config.toml
head_dim = 32
vocab_size = 1024
init_std_qkv = 0.0381
init_std_down = 0.0
Each number is 128 + 32 x the weight over its row's rms, rounded and kept within 0 to 255. Layers, rows and columns count from 0. Numbers have three digits each. The size before them is the row's rms in percent of the matrix's.

# layer 4 attention value, 128x128, rms 0.0986, rows 51-73, columns 0-127
099:106091138116084125149162128155168108078128141089096110141070087144117101115114172143162200130110168108112122140165096122085118094095135100142150102139044129128142162139128181084158132140126096102141131159069118113183193133136094135151138080104100151149155139129181168173102044112060100138127203134146165126158127151084128088199175122167120064119073137131149129072133099156103130119109
113:152151105126141157172112050128085091107151094109089162137016109110154116123150081184071161103196143114125147115145095166168127110116124141130135070089128136154140073092059132140103110099154153119115137086099113102115175093093111093150115172141109210169139102144149158099110133129130110115124074144127134103184109161103103130110122165199118132104160114079152094110137113078185168162112
106:069114130128072099119110142109075053074139098116148104188171141179081157107114112114159126127163119115181158181105131163091138133107140137171124105110154101132111063111105163154132150114141132160141165141104175173130070101156151088134124115148118150183127112168125157079092171158150063082103169128126161112096160080158122143177100154183101208161084154186121145122116144113121106200118
108:112124133100117062136089144107088118127120129111095139102117168077121120121117114186147148096115181146144125153108172142146066159129152103144086165133064129115159099053119053148214172103105115117073139162089122145133116140110128124147084073090157164109099160126178119090127146117129103164131172121115080200111136168061115141148202098127130190119158125142142159147133146053095099160166
095:150132103137166129171094125114105156183145138111138110126206141120098196132080047102089137126058090112141113186141165151149108089115082126097144205084180109158108147148162140143150191100103163145102100149124170145151131106065088130151196161158123144141136114066136161081151133146128123147142125126171147150152151147126073129163189108085109110107205152134101122135116093083106180121120
100:125118067137073141104129108125167127155116135176089059102113169156108127124122168090142113191116111155089131149142135207142062082113141145078138087126143087114206132131070101169149094129105138177200108091141125140136170151103141138173081130176132128122146130067071123176126167148085113153109096141094113122122067079106131146150154148106161156133117106148095091182135165175064157114144
097:063125120139150124107139152081134157183078089115144172138122140181120161129099155158158175129131053155157140141123142072161195111205079185131163126102133105104160129144123173145117114113096145123145119198139145179211096095161125130149153084144158127104158135172155131083113057069189092129091109124131143154116101140113130135056176145078106114147102142098114129112075142176130136116141
093:112148152131122130100111129095131067104157119170127125135142110163142118086093139163186130132104087145089066149162142193116116078148160065141141081144073136161155167123132046092121199120124087149151148098141096175109119140121098175113126107132089166064147142165118097130159087168141091118149102171179117092117102100160083156085076082111156186178144132118094075135128115193127150075142
099:166084096120148091080101088073078140150117098152146157130057164150098078195128148109125138133099116094124100094084113157103110099090128127114130153143122133139159106162098128184177106157107072135166087109079095112098135196158158128119152153189149132153135099089079112129134068155107113203136166111133184113080223161087098141114142118151116178124116134069179171143124143137118103113141
101:145144088126082143097046110086106178125144085077108051145110125153111108180090149170192134165133136083128148124115130110059096117178159160140126068056173141126108147098120080135113062120148111184144126101143074113099100011175111148156107117174117104096172125156116158143098123094127108166115128123133134108114092119103103153135127111070153071104141131100123126137165119146146118145136
110:098124072101135151160061132154146201175120098152130091129108122161117085132135105090147182099104089085160097116063082115081144191137096109177121159138150081186111128133104177144116132138134189159123112085096115119240126115151121048148153073135131121096164105102109112078077105116120101125160127118108110126078088170079148136159115171171117166119151105135128128152083098135136130131159
101:138103117137197143081151160117111108187159140151188194142141152158076128117089098209113173139119099112174144085135102112167138186098153155186205068153114139184132153110108118160182171154098172126151173172187090117119155118152137132113125071150153120119160147099126141143110115171100131152137145116111124154131102110167160126120139098126157099163107103162124186173110158064155131133199
096:105126163081117144140154135160146148135171136085099127134149123153141190128146081149116147186137102160173181163072117150199148121090131154189167100123141188104232198119103082120157160053112107115124113160102114072160135100135143098095128146164134132135124182089120160136136145131151113178065118107158196145111118118109097141181130132085101139112135155170084128143110145193124138082098
109:162201148135024129106151173150122186138147151161125114114111097135079142124154139124167150140102157079124055094151125113144172125103125060116096114082186106103066054129110119052186098122152165134131174107151137111095127158092166176174186188110137172112161161132122109117128144124178120139136173130091119138096133119134152155182118130134172122113120090100166088115162107156101116112101
100:150065185171137187137093222112173148132126130107110043133102127101092103118150193112129138158136122172108156107150094162126196151153148161141155128127121175142126132146110154097128127137167127175176107173133082124188108140180119123134127144137151196126131115130152158100149092175162055154143137124178103102119121193172112112111195112099186103110115156122168136114130128134134117043105
108:202122071115129080143118098153126112156113086180119126153075162208148063159098123135130075137182203092119119155150128157175145172081109188155131088119127143118136097112174090077120150140126127142083100112136190171144088181087095138158150115107145133127173140155161100106126156073153065129172088126141121124176147080155127126162100108151162142136134122109111187135126095095069091114127
102:170100096055166122111148086144125134085164111155130130123116104152140066175128155145145122149128098166106124148119130191148150123122125144150137129107154101086131139125122150133140133184216144118131067099127097152083141185196146083198116171131132175051121083158071066131050109167118162132119073099113126107164110129051149080131186145131132156080119140129118093117129104134153118088139
115:130097164104163098123217098131110134072154093041160161128095113179098122078163120159173135128145104113166121069098119145168164145110117142167129160061126102142121070149139084114091102140147188108120113113140103107088113111138105161101140122167153157140174190148132108088125138144084145140091162162133126202165100137121077080160152187111123147124088112070159123165064141155126077098120
111:108128147133063117104148167078129117139178118126172183100048145125134148180098203052142105155133177142115195111056079105135143165107125099126127113079138150126151101153075200157106086115209111113071142116126121140143176161098160100123139135134119177164147091107107117137101118118120151126143076156098121145137162139061115161144140102132160109115164109144206102145124156157104160154157
103:125087173099083092128118135185126113133120160101156087125139072160096069104089102130114153044133143082113166123115085134197172155132148050152140119138100155091116090120144108115182126160151149117165182147109126127170070142121175178101065089078113141110139130105143072133093143165154099159108108174082116127104066129091137148124091109157142111077133139156172124088085110111114075095178
106:092153121144155063158111113186102199101183160126153199123089139134156133175167154161124119098147144122115132153178115164123161131094056156123123151124150076158081103137175084134110120137146121140104126133103127087181168090089115152143099070127140126139193119105103107101081178194120113172104156111126112152057092125136140090135129109151190085134068112052085151087123126102094142099132
100:135130143132120088129125118123130148127140128155116077139159116108099186126132115151137129121165127018089089081143112137225164132154193133127200113130110122156150135150098076162108152109147097087114075087131142176145167124094128158149135159082176112135109117076188149092100125181153137080078067112093124125119187106113145066095116097122125096142071129104059138134123142147144167118071
114:099112154099097057116129140129162087119159118107183145129103116122136136098168138162124123141096158153118133024141126062168039148126090147145137133083116136105156123081132149166108117113101124223118118120116101141107122146140068123100068176126106113155133174062164137105133154102123153148134128103119159161128134093128178058167084092155154075155076123084107133148157149154115206111163
# layer 4 attention output (transposed), 128x128, rms 0.0856, rows 51-72, columns 0-127
094:163144149126134095106078085139106145198131134087195157127112137150180202144138140052140096108169100112145108111145165106165101108130170122138084156122158126108167090113075108193138120129136175146150071109172179138122127139122170170099124138112117078123133123156119107052067158134173158146036099115122113150145144110179089183079123130133114166138099136131076162136113141106193145126173
101:142218119153115119140149152091160125213084139137150153147179124142088139187161105148129158143118166168179102118164129129086099123137087097099105184163098063118107108136168128135154111155132056098146132078198144092118127138197128166138151166157159108070158145141097115114134147171170149175140105137117138117065167136117146131155157077131110114137087115179119145140198055161153110124133
104:156183154066108205124143137151164128163121151130132137054069097131164144090088118147099123072141070146195117112120149154128154100129144127149188141147138138139167183118150110124045133143064107121126097117142110077073083143131095100117181135124100160122098145119142122154185156149130142122194099128192063098180115118112100124154124153111110123068168079112158125109154137181144132104180
106:120164093139187167170145143146166180116161056094152120194146127188157153137106147091146170137135126118116119111168150137132162125162182145144105114140135143165139148122166130078087089093099114164166109103174127128139148128142136198112131161122140083174159158144086162138150176105138150090141135143134169118149181127183144111078100137084150175039164161153081173149073141204075130137100
087:056189163154125132124180129117125097092108116110063135118088072172099142138107150151157061140138086149146157170095106111066123165096108091182122171122081146122110073104090094148077052145108102163100150103145094178074099126178137113067108154103119153139124102108178116139119109079105106158076184171099117170140118113153112112129155125091145135134101118131157112135140083154050135167148
098:068127157169123091143156097067131122102124143083183135177119090138141084133165093126092116097163147110108081117084141074101155175140117129203143132151076086150143095182131162162110172165102095073145101138106138123094125111116123161109148098123115133168151095139189158072158143159117128067202130138158090120153196138154128137135185137107143103135146170074177176130082168077142140166102
100:173100125130137098178150096113110079039199144165173077089126103129105094145101181111114122148205137169125069091127104144101104150121218092140144108129098151171146129117095100163149138143142112160112150107149148111081152155069072151083152087119103104102131163138139080148090212077103110104151121134101115157138102085131130072165138121160186104113097104087108109147155143095113134116146
096:113099034125116100111163102153117133164139127109074115126147141118119117126116086133145187135109190093164149083145134191081141132080130161153176134115130175155126110107164080135076150105076134109116066146159143106117117119142113101115156149087118134084126069110162143156087161118071177069142162163079027128168102107132144111081162156106079089126101152118133094107080132076125133175091
104:062126115139078146228104182090097147115191119141133136124135122114106167172076135079019065113157134148139101162130106106164118160109062139134160147096145069133144138148104145097062149094117158156119136121148170134135142111127127127116076086147127091175093124143141143106089087120110089132123161133114113121107126189170180073123111172162145125122147174119106178154170164144152077150110
104:067078153146175089121119157086109087146136173129150160150143127139113129139124067109067172072125135147153107117158131173107166206117129116191189128147104114176127158084106115198181167131120134111110155112143070152126184157139145113177130116133177118095125112119126139130139144128083111141148052132146110128192133162170107106126089067153114097145064162146099185068115128165132126092080
104:078154199134155061162117099147153159116089158177116092117168143116166113099065138140128105086155128127096118149114159152161182120143195089193123104159083129125092124127160137123129131136150063131083140158092098165050141087071090156121083161164108136112136135111125131193100118095101125158149095186193137150121158142186118103073166127145121094063134149120155150093148163163162123152115
094:105131157127062190109115134148178091104114097123157067154126106123174136168121174088111117130105210162122082108149168201090155129178108073086107107124139152161087174132104103105153136102142108127060102087051193092088103149147081138075141129127148106154092112153110142134124092099099174116112109091141115119156141133113126146107125112164055122068141116091079143105156124171112150158079
101:098165180105108115087125101091126093136125095060147141091142109182077174097112188127144084081156138133130116098159152151072088055150126129172092149160043152108107087124130133132136104106118134146129183053125094158118146134097148143119167084139110167158112115146103157117131159094104131139121080142123107118198128097114158153127162168179147160142134074163146150164095105035123124197147
111:116140089083183118111150081126142124109107072162161131088131109146131076169121190151128141135047126139136123147077175100084072166119078136125203139112127145149107125133161158108108093117108183104094148098072135141095106084115178147122150097137199162126101091066189108110131177108141088164159132127089110099120156131086050102114149167152137123144069100113101116176136136106157105163182
097:117117112049167114194120087126100143165117185097154129159121105134150147149127146158053115149186121179155134102170086144074157159168162105112173147169194103146110126116173053121108155157151139145121153153143095108098105121138139179121124171159053152092126166143117117138128101122129091167099099117093132134089052123140089116103083155146127141129193109123137140073127089161143046088151
106:159097138097150144106117121122120125089201086112094107126128136033131128128146184136099109127111131113041188138133111110105166158076164170095114139095145083196167128134075135144114128170125088161155096170112131133098157155116172087128139077104093140118135093082105100078116137122159097163157165153178164091127126121116110067133132184086124170137159168116076063179180161111126124131089
104:123136151120115065166169138140177089104155133075123205140109092112128116049133143233124193134069094112131129100108135132076133148142150101142077164098088108109108143156111120077118082148118104192090166106121069115116132122088139099088141123109082141078169158144142133164134201192100152176124150134156139117151117101111108148154158097084191160139137167153150141112171158136108101128135
113:089195083128133126141117147135131110061088153210117119110138146065075156159159168158136122146102133074177148148092150076110128166126080111091070109154142049117137106124111128154101111125155126121126169137133124148149151040119106172074182176125119154146101070127111125106095160097135090120069175111134153114098150133096160121132103095171151120143128107187166133127189109107085065150157
104:175186098100112149186165067121127132131126136146188166073097146170189147086152134153167153109125155133155140103074125115086195162159110156168120118185120143147106129186092142110112149097164149187130105121094112152150140117115193114127197090098194128128093074147170173117145102147056129106178143119086149091097143147166111122110121176063080097160139125137175116123113144115158155134118
101:121097147139164083097148171179093168123099123137107089074119132144128156128142098175079188121066062109113152069113109147093100109146117127114115117109198104139145169084141118081106160190094121077119147063086094204107124074164102087072100140171118125172093117127116086116164091102138042123110115107130124116147198125141122131075128155108097127104115137151147114157177106114168093116130
109:197123131121168157099131156173117140070161064183094116060178136140083157143146205173203113167155122149132145072114127127154142090163116122089128100132142085196090095158139122127084136196125157132132121146135133115146168127121104185133148130128115211169072104132141121133091174169161156112135110127091182175105124120114114063139127069130131127142151173072136090151113151113109108127120
101:141122119124154069118132151069107126130102055147077121133142091042142156135191107132186148150115107079142160116137130102113165104116114164135173095113134128157053075107133103112182144192087167152139131119159184126188053102112112117053116104118137163141167079173160181148113154121124161148139144124146118126092100119104095114145107122148153154131153154121118074041087140107138172163127
# layer 4 attention query, 128x128, rms 0.0993, rows 64-95, columns 0-127
100:097105119098086117143193101163109116153126146147120197112144109096150178148131145083118059126147104146127076178109148157171131092114121166141182100170118170226092119132128063135148111080132172144098117121116175101164119121108107126111187125158124144153176129132171132136036097164131118084084104180123133187127101069140129139097198114132077167134104100158137109171154123107156132155149
095:175088041120184207159102125104071091128134171129125111159108131095135125114168106145095121082161184168165144078134115157160097131154105125164158121116111176109111126142153162152108119146130165135089183175170124075089121108152104130121108185102116138152147068166106120155131144119085115146093128111064082138101119139040155217112116118091085153143128112125157122171152077135121142182130
087:134140108106121138149144138096115118080196102166168168147152122157128115159119153145113054115098123083091126108160145175124098129152069107196133102177110086108156110134135080147188174090111135152129153104072085152162139179174100072105109099108114106155169143145179127102151068143112117109123093168178151097120118074133124054137096081109168082103102172183092075150180099102102127114113
108:095109128123122155078169162117096123163095100117126137178147111140123103102104108113082112129072127095147177172115145123118102218109074145151116123104092119143189122175165100130138185140114123154176155118112121137122172086154136136138113161170120197112136085144164130128178000075153188127119146100137153096160179159156095124151165135100098124151141144126152106085184088108133124098076
103:138119150132124085166162136145176108116124112119141189121074186098145181146105166197153117137074141087109060110072114093067140044116108125114093126134113136173130109104105099146165129087124127186086153116053190147149093110151170158155166131150155121128137159090126158094074115131101078133162125118144122161093121144141171130128143053149192126121099168201106118115103162098130163116126
081:077081120147149149167156146087134116156125155115132144160107065082082137122117084134058151130118090143159131121120111138124152191129107076146133146122176175087150095149166106111123091137141177185093106183148106101089099108106158135158203122135084131119148098089125149144134156134161192137115087105121171158200122115066165148102133147100096082195062119186141169164142062142117128150100
106:136113102170159097120099181162171199081136105098045179101145193098133117153138143079100072171149153148150122088149101110172175090121229136144168142156110151132100183145119150121096103063132119122052130141135143117167182145165183138152132125127151179087141114130116167128085143140109121128123121135119163134155118207091145147124168076146136140157108108096161160132107159104130172151138
112:153166076107092132142123136160158165094169119208143063139065114134105121212145156122174153133117165130086163161151149069100142141131138069110123134111073132122116088107158179126124118196150144106134123212152132121108196127053139194106196101107131113128180124123146109115085147117169109173139154127200134113105116080107136139127121145102125123074100112119083147105158120146114111164162
094:124085095188150095134142150121215110127158100080109171072140150148134155149106115093093117102122128130153140188113141085073136149113146090115114165170116132153138187111063159123114195156161137125093145165135137094135175087058140157120166109083105160089150075123094175111175106077101058111086156161160123104127122138129167103112106106086149129177139169115119199146160142125096110189151
104:144150142131122157140170158123100176138118132083164080111073119147092125129098156086123101096085132091142151100109118090066165126157183134086101137049123115148084135128144139124084125177137153112113149134149083141052145146066131116142103108111109178062197120168127139088127181108167147128130097070081141129178204164135132175160099110172085131156123136100156125188092111110131063102091
103:182137121115174128093165121130106132122068176199109106063122185122143152151086087170109217141136115073127096152111142120105131122133101166122114087131144140164133166181165102155123103155195166043152115157094148134141166086119089109086140114122117149152158145094130164072144179139122118132061109173173119105097138113134119135103102046120141106142099114108134094076138122147087155161066
112:150102105188208122101136121140114135163141151143128144115130125065093196197145130149171121116128166147123157103183122255136123111174144158122197110109134159133196115128120128112139093172094108095099086152153142096141124107149103094125080093130169076125171107165138085149056144127186154112104150153143125107108145164110100187144108115153121133154114099071140087137121107098109167141108
107:085149133099164134150157073114164230151149105124150150120186149092146110172091145131131070138121098105161106178145129114187108173056151123171089142148133169144139106089158069128068099125142139154137100160120093130081181097065124104152135169109105162152137097134122117134125135162136094135117128119130178088096101114088187097074144140062128126139096124161112126119145131160118126207045
098:144172083135150116156102165162164104139131164140128124123138127188181122192108122048132112139059051134119103143124127158107115124168141125134166146133156130050140090139144145142098140180144143102087094138161125104139127171138173085122129110141153101097099183207114158090094119100135159199104122158104110128147162163065066157147173104193189144080170125097160119157109099120162139108148
107:132150153147057120187138161175176090101170170141103105095226113094105154120107126179163096134087146115114143120123184083107118075155143091106112122137136073174084146110145102152182158090094125148105080134122134142166141142119137084121174179077107089119126114149103133122160155203117109170145120182129126126098126076099141122089099097117066115124118097146142169153208117097110116193111
107:151121164140169175133098143128082122127110229123084156129119085143131104143105120111150151230101123096161056090151125181105126074146135131087172207131138119064145122121161158140145097140083185100139150127164123132117120160086127146126199127127108138123123153051101130127138178127165134095108088114122095150143134182135114178174109092169083128122080086135150083132082149147175136138131
096:153105106150152162118044157142190106160109159159084132152082116112108151107141173067123141081113132168193144122145106129159146149156122164185121151092126144095111095129123154136082089151124079153149167141113156095146188114194127148162131154132138147051083087181040123159137153124151130158135173061096105076122138162098093126093121178103070147101152137110137092107099099134119142182145
095:099114137191100142143113186157208108139153127134137158101181117185130098140138120151130174134132092227113092188115126150105137114124157156131138176105082133067149113110136167117142138151143094089149109152157125137135106127165159176162155134144127144070103117138116086181147180153151104122132119121048087104141110137159065168180104194192129131131173155128133113159120098086131089138210
086:096122129126163171133082178183120098121098083132118151132190110132133101190158115114084088109193124114140148097145086167147123146131154138218161110071132158110126157143138100091134132080133155111116164074126159096121159146164168143181048089206148178105124075151092128139071088066107116130097149130122095134131177139099109193183190092141092117120162114116128140116134112115130128153101
097:168099136165153127066059106150221141074121144142078078143093167125139136172171108089114164209116081140147125105148072121123148151113170114086187141118087095057169141132081125098094087157098147127094152099108170115146161132117152167132126124163153127132127115069156123167123187152154120150138114108146179126194103145139137135141068161170130171154173147118140075125089166140132151150134
104:143102149151131189062151132161131084151105115140115158139134162133154138176089159124114109123089152172177114181156076092117119132095092156136134140108138068181134135155168142154119133166117146098107120094129139114077189143168122145182134153188154132050131118133138160185093107144143226206130139114108083125119072150107070160099186112160144180074149173138125103111152149096166108124127
113:172121146117176098127120118150085133132105148149095140145153121182122105192153149104117170148091129166181154076114133113106119121108143147082121174078087135138092126099051165150126076195071139115072153096229107098111095118111162146117170113129161112136126187118130138155078194141164134151129087109145179154098139156158134167167137104099115188209102131107112139174174113104110105139111
112:091127082124106129144189118092108111216126083125153116189152128122138144112096108101130169104170151138172091185165194153131122086134122130117176107155166128157158085142178111161199181150164113129119083158127172121121132109077082177117114045098158083147119146113084123141162187135071110124099126132084021107153133130114105096130138142144106109158107092101121094138132100140142113141171
110:122129154118127086146021127158157183148109173114112130076108127156096128057160164136115149092132083094131150115137106080116121109088106108134150121135101148084127160084125127116067132113093111125179101121112146118177084121134107112112118102104107137140031155116113141102127183101141150132140122060113060097153119068152184150174132153137127188147139136075097117108148203136100155198177
085:127148097071047137146178173135123094103150096125143147097127155118119070135070209166188138163081111163097185079061138113170133094113138151085082128139149135169167142120156104106168130132125152074083123065106138142103097134099174164136139114141163141161093122142104106133147150129097117104097145111095073164214136177107116140188112125102132120125098116147104111116130121090136121038134
099:126154157169185168082116110096100124131168120123149079120130078108113172131110173110092123134152127074131097186176113120148085106144057089098141103070214167104114130105102058118067153148121171136155152130082124108079116106154134065128158152079106156101144122140110155113141148107154153139147119077111150118158082110150134104037175170122093066094140103093128183121087137120108096098125
106:136141170140091089139104085107102132087103191167179180131118106146123137088114165086077186136154144108160158127164126136122150135078124117110143161158156126094153130154082105129112144128125173140068116089189078087110128156170148149159127168145142165099124116126150118000150097081178071108187173096134165092140096077136147100128062146101108147112108103140131106123172151092156133137115
100:083158145118100085079161172101110164131125155144152133183132119138117105127159104164118086102134169083107140091168203164153111106078162124074120110127114122108173133114166103149178131102089171106159101146110149119092119119098092131088133122169137076114147111139186128141102112008137135106153176147153092203133102089163090157088125139090140205090123087153104166161163137098167138102165
101:135129130109173101120055127128121081093090148108214158154163149173145151102143096116148172103119144116117154128149129172058065062095198156121150157110109132167152128089073090156140121144142126124139128115097146136031100129103148105123189173123125148130165098117164085201132154146150139154123089127153165073040095102145122138114164097142160108067094111141151094118104154115103135132138
106:132135157122122119072118188176083125126171160091143109126072140096148154068103153151169136115149127073131087154107096126160158153156130116066126108166176188120091179125146130151155178085116191167136180135130094109144104116129101092121078152081136109118102126106156111129122122059108101111106103155147091132149075159126067117123156138105130064083153071147159081092159083075069172161166
103:140160158099053103065126142145146143139087148130154064156098097139150095106135113091167131126145158087089158168123158115125117250119085139151151138146143144131122131127143079153102185134132124169180128148142137117140151098107105095138146147136109127120118096115144094123146086133144146147090094196073189130187117147084103147140175065163115052121127156182133134112122060057122131173164
115:092111150123166099093097150079170142090089095156086138205135139197176150137103120100066146147144146113161175059108146108161175136112138132124078135145130134079135165091199154141164115105067130173164117086133111087144177139077129137179048109086138084062137144114169129113150123088146152154149165118090123106153111137115120198155111090195099144166134116148097127163120095127120140123132
# layer 4 attention key, 128x128, rms 0.104, rows 64-95, columns 0-127
102:118172154107102175162147143155202168090104107139171124059165181172115149154116129087194166153104099095124093111137156096122122125170139108089110115141130130057139127111124089118156185118161083098143157110117079090119140121119139116140059142154166121128093142133103107152135130163171162070086151036117114084158083096175145093084126093118135087146182125164137109084173117152139073152082
092:115120117158113144149130105105156119186166083115116108115038127114170129133098169112055106144165160101101141141171110136058144133107117163119178132147147143133085131172075194127113154131087122188099107107103123143161118134090105091102136076124120127212126071059128106200179095123146077103168115109113086115138127121165110108124118075107094151068151163098152181112157170151153126162100
093:116134106099143159125151087179136150096138141152126118056157118030126096107166131102139132152140104175105180084097170086130087144122083127108138083148136164122099112117162098109089164123126091164121098125105095088128103111093160111077068190078161151087133175147107150106110127168101123106090104089150175090165068137143092086128069188128106095169188077150096150113137116131169186114132
095:123105115092125042142155078118119089093159140070131093127084069070147099128139111169113077116114179132135137142175152122101191143109137140153167097152108130150070145122107092115122128182070064177145130144092125093143079117059099151050128121100139093117163139088155107124123106171140122098120152166115096146104150073067075128096137149080066163099200128119116137152139145136134123140089
107:124105167109134090095181195177145131119151116139138100087140165128110102140164171125158146143159086128075152118170143123173151139161158133109113104102172132126130112106191080094128141112173152144113115099116096117118123179147113144141140119139128170099092165173122078121104160106113193129113104076150146111223107131125136087125128144119168057075150115142150125073128177255087140107175
099:107120128167113097162146158097114049126167096139110158108113095088099106075162187136100138108114154150121072114116060202144181103149177178148145109116114136156132135125127089083177178084133132162135101129109156143134108104107120149175122084132118159113144165069105097080134165040149098181117075118084112171139157092139137125157097109152130111148098152103154077141102143207108109162185
090:135180086142081090092125151102200074148086106152114107125153147195055152113121190091129161138113133094129125108086126143160115061145159127061120106113119112078132106086173137095119095059112159142100132129129125107128152130132214126157122155142144137148125167141137073123139142128100144078162170097123133113086165123187153198160102081048134099071131121139144148124146076106127107168160
097:186127170168127146106089150161055111207113145112125156111127124141143128139159112133067120165152053177088108158121100159105153110149130138148149113117088102135115083097112107113145116069064030145177137141141107124112111110123157120090145063141132129106112148140184109132078130145084053163153084110184100150126185095148139145076136071088145119113152149086119122112155151120173095077151
089:148104148085179130096136115182168151142144095170069152113093120141116176173203076127150131164145121161109138117144133159171114118163161115115102145165096129167075103134100152128200123092148147152110134119078202074163107141127099108121103140103178138135118149129133147104179128072080162107107119109109138160119160043080107193142107117107081160063136127106109162084079124091109055116111
101:143173109083102120104112130153096125132142089133095120099110141168137148073148170117182133101135131145118060131123134143040148080182127166149163142159118092152153123056126144159127120145120077161112152124176128165152074055122135115180147151181098099110180102117122091151082079141148092106078114053083131110135112154129123161116131117131129086197146199159109104143177140197149087102143
105:141118144206105103175165104126175092123104129133117142167110130190127147150120178115129208069106068135169110110120080160079136161122095118096116175115124133109118141176127131135183141113121102108129110086144119133129115183148150154133093151171102154216102162114102103140072102130090067099182104074125099121122097109110129161146078067116137161165154167144188071127159116127120052157143
120:146107182141119117096163111129131150170190164088137121142132117159146083126097130106146145102058136092165180093124213109181045141154129124104121080082116131139129158090121126125150209144132040119135141075179082158065128120149178105109108096096122137112088130126112076178057144135150131113169162163108101096114120105111144097106144071113164142145147097171124127110104141108095142173096
106:161094064080129138100130097069140093133140116173169152084107149181156089083196125106155106165144130157122122149099108129132076178148139176150080134123067107122136100157123105145134072103120184116150149176128164127082166128117161074167176141145094187158114110169115098082098119084107098073126144110114126099124203104095206136121160137155113160144171139066140107106110137192143150115154
105:160203136172085149090156124119141086145070086127123102093105121111134146130130091128125123098113104122200078109108152139117137091100073140125157061060109133122097137072162087194057163217108138149151125151152140122107102147092088125133084149135128162142100149193176142087124149108128112220107130184115105115054144119140151138132151104106169138102111129163079116111152123089100131099121
104:066159105125135172128140114131108155134100053152068172131148099149120058190129094129142147181111145104096093103130077116141048142112096148137113133123084143128173073185074167133155104109130157120120160151127120151148063116142139098125123093122088158196116093163188190148136162098129113116149089084147146106182150136113123183122135111130095110176098135079088122081057118107110114088163
106:141145169178126138124144111140106107156130150168158179136163121091128108091097144106143179130166105123139125190099120131143138110136076238142129071103167105112113175106100166179109119135107115090180101076137171150115066107089117108155096173170165067100138112163061087106107128139116116150159108185157119147139091140144118127117147045081195133181124104096176124113164167158103109127106
084:063135124129175104084121102117080111112171103158122155069134141136081160152087114083153100087189106144106084161069183141161094150172166161061134130129144128096142177115099110152183141086132159134159132108156114189091113123138137139107171087200083143137122175112114098084126145163111207124108095120116114150099164110167144132119118154112135167097119122138128068122155185190127086075169
088:087136100165072143076118131107124084172100063136070131148115121116091123098133163056123157116092151135089111162118127145171127172161103124119173104119127122142149087128117166146189065128132172151132102134125197172139171108165116167113094118115075127204120121098139184115158175062126108188134109125151159137060180107102135161120179109124106180151058164153135113133117142161079164139126
079:115084138110154112091131117104151153169148147188077163090097087159159128157115132160151139090090161090180106168148192170085137128103156163134122119114091126149129146138160035133128163112126088108100143135117197150142123121146111152138102181125088080162123119141177058195193076071115119176120107164062108103129177112136098129117128159079117163179159146059140122121184129127122141133127
098:098103131125079111145146104115112067185048126128117132107146118148084096058125067107119122101123152171100103158106127150105135124157096154121078154116123104125086118145129108100067109129114122129154061135136150138154143087149099183178111127202107167114148043185086152221131120082110144121116143154069131131083118190204112148164121127161094121130149109142103096104193127133104151130121
101:170154117162099087101025175112101177166093111046106074174123106074126131114088165173115062118100095103174156123142103154126171092088116179094133064128191170160101126134160104086096163141072119146104083125137123152110106105104125094128132113120110138123110141118104105162129106113163109118131140131114149097171177085141135144155086167117140052101108136189142190131144139085101113114113
104:073079118127057160143110160161086069172134123161118135111134120130123082176160062103064138147143131146134053172124103128112130113106087122174134160159110150165111106110119072095081181154092117160170108131142090163092102149121119151133113133133059107123120078078132156134135194115168112134137147122088144136135124095123125117168180060191106136181153182141090131201099091133150164137157
130:157166122152101090161143117168165151113157154159195179133091108145127113125137148121110141118100103132094148082171152031112144135157103142106128090122067128145121122096102115136107104182146088144148117033098127131083143084142163131108165086095073091124132169094147092081127119172217157073170155117154127121114132114075159082144155099091151158084056099122167096149137151083145111104107
116:134114112144097130179162144120107189158124117133126132171123123154134095184135129126060196037181117103087100136085116139152171146145164086137074141149156093147172118152144150172145099153194217103098098100157139133135113124130095078105125152142111103148178102128088162114118130105153136151140128182135077113120180150070139125158093144095087127083173087139157131042127157170152159097148
098:138205138125165133124175164090161181109110158191170118163115157199113049151123136115090216142136068108124175131127169075116097136132119121088150138122115135113170175171136115134123118178182106124116157165137099098078116095133138098149143146117179090132128144109168119126123129172164134119189126146151175085134062129121059103178146153064148135119113101196115079110119139113152122144114
110:141210105127138167152167135119098143163150130122146110076196160155132101089116175153111148120075110089081130123147166123118124143135113092121139131154155200149106131089170137045117201147144135120132108118116146117186133120131095111146162095120197133148137115145086136106165140169117180078167138156065099107198090129094206083090135149077134113100143119089138162071148069096143160117123
110:112137145152139111206099096171074174092127112139104101088143106219092134175163116152114121089119134089151130084097129123083137149172092147109175177151108117133140105129177133141146114069094174187171122148116104144156101060116091101102172179142124148093087131082117149163132114104053128137135100156153119165094081115097145177114141114199135106100108136136194156145158101166162157145179
101:083118124133175069153136110134177161117119143052142126141179119084109171123144064102107066169179136075102136100094124087112181097183147096188120154126127121118181111108118157072156096151142102137168136129174088127131120130095160132147132116187201140106094085105085122125159138161130139099178079160083125167146180119132112134065179146104154119116141135150069165129108146104159086124069
099:063079184147052119116107152089110120125117124113054129107098170128138126116108103151108126137080101107151133134144143095130131179199129132130147131208140144077130144122216179137166103159154142133146144118111121196100188129078109212132133103172112141154140066139107160119110159193133119160146082188136129119152148141114173142108145079157163114137179103144168163164101100135125146079110
105:128163101145184113143178123141140090186184112175101143143097146111162095093134167191135130086085156108163134109158093162123175148151151105116131136143103128220185073164074102170117138102106136130141142090114144110170118146172144154139100123147140117138137119088100074119140177114097176159128027134130105157137177161140162127130157128058075121143189100125123192137104110160068137155123
111:138155140093190113122122133113138135063142099105144085192118122053180085161088145139132184199107141132143104059146123116175103120100093117077145087177100199130099068133138131121134150138109136145114156062160148099154138164206146118136117162167115157101092137150076112080097134161088114120132083141125170109094109127118107079148133111085094078125114125087128157138089116085205128148099
112:123083158149086114153129116129137146119157124114100121114167107075112117148133130110138171133149133071178165131126156188054156074138133127148176129130065141158121086152082122101066108192178152131094150125088152197075118132127158118169128212129136122109109121121138122075096041086108124114118105161111152139171158116087112162133097199160105133136109082161160189160086159176169141120141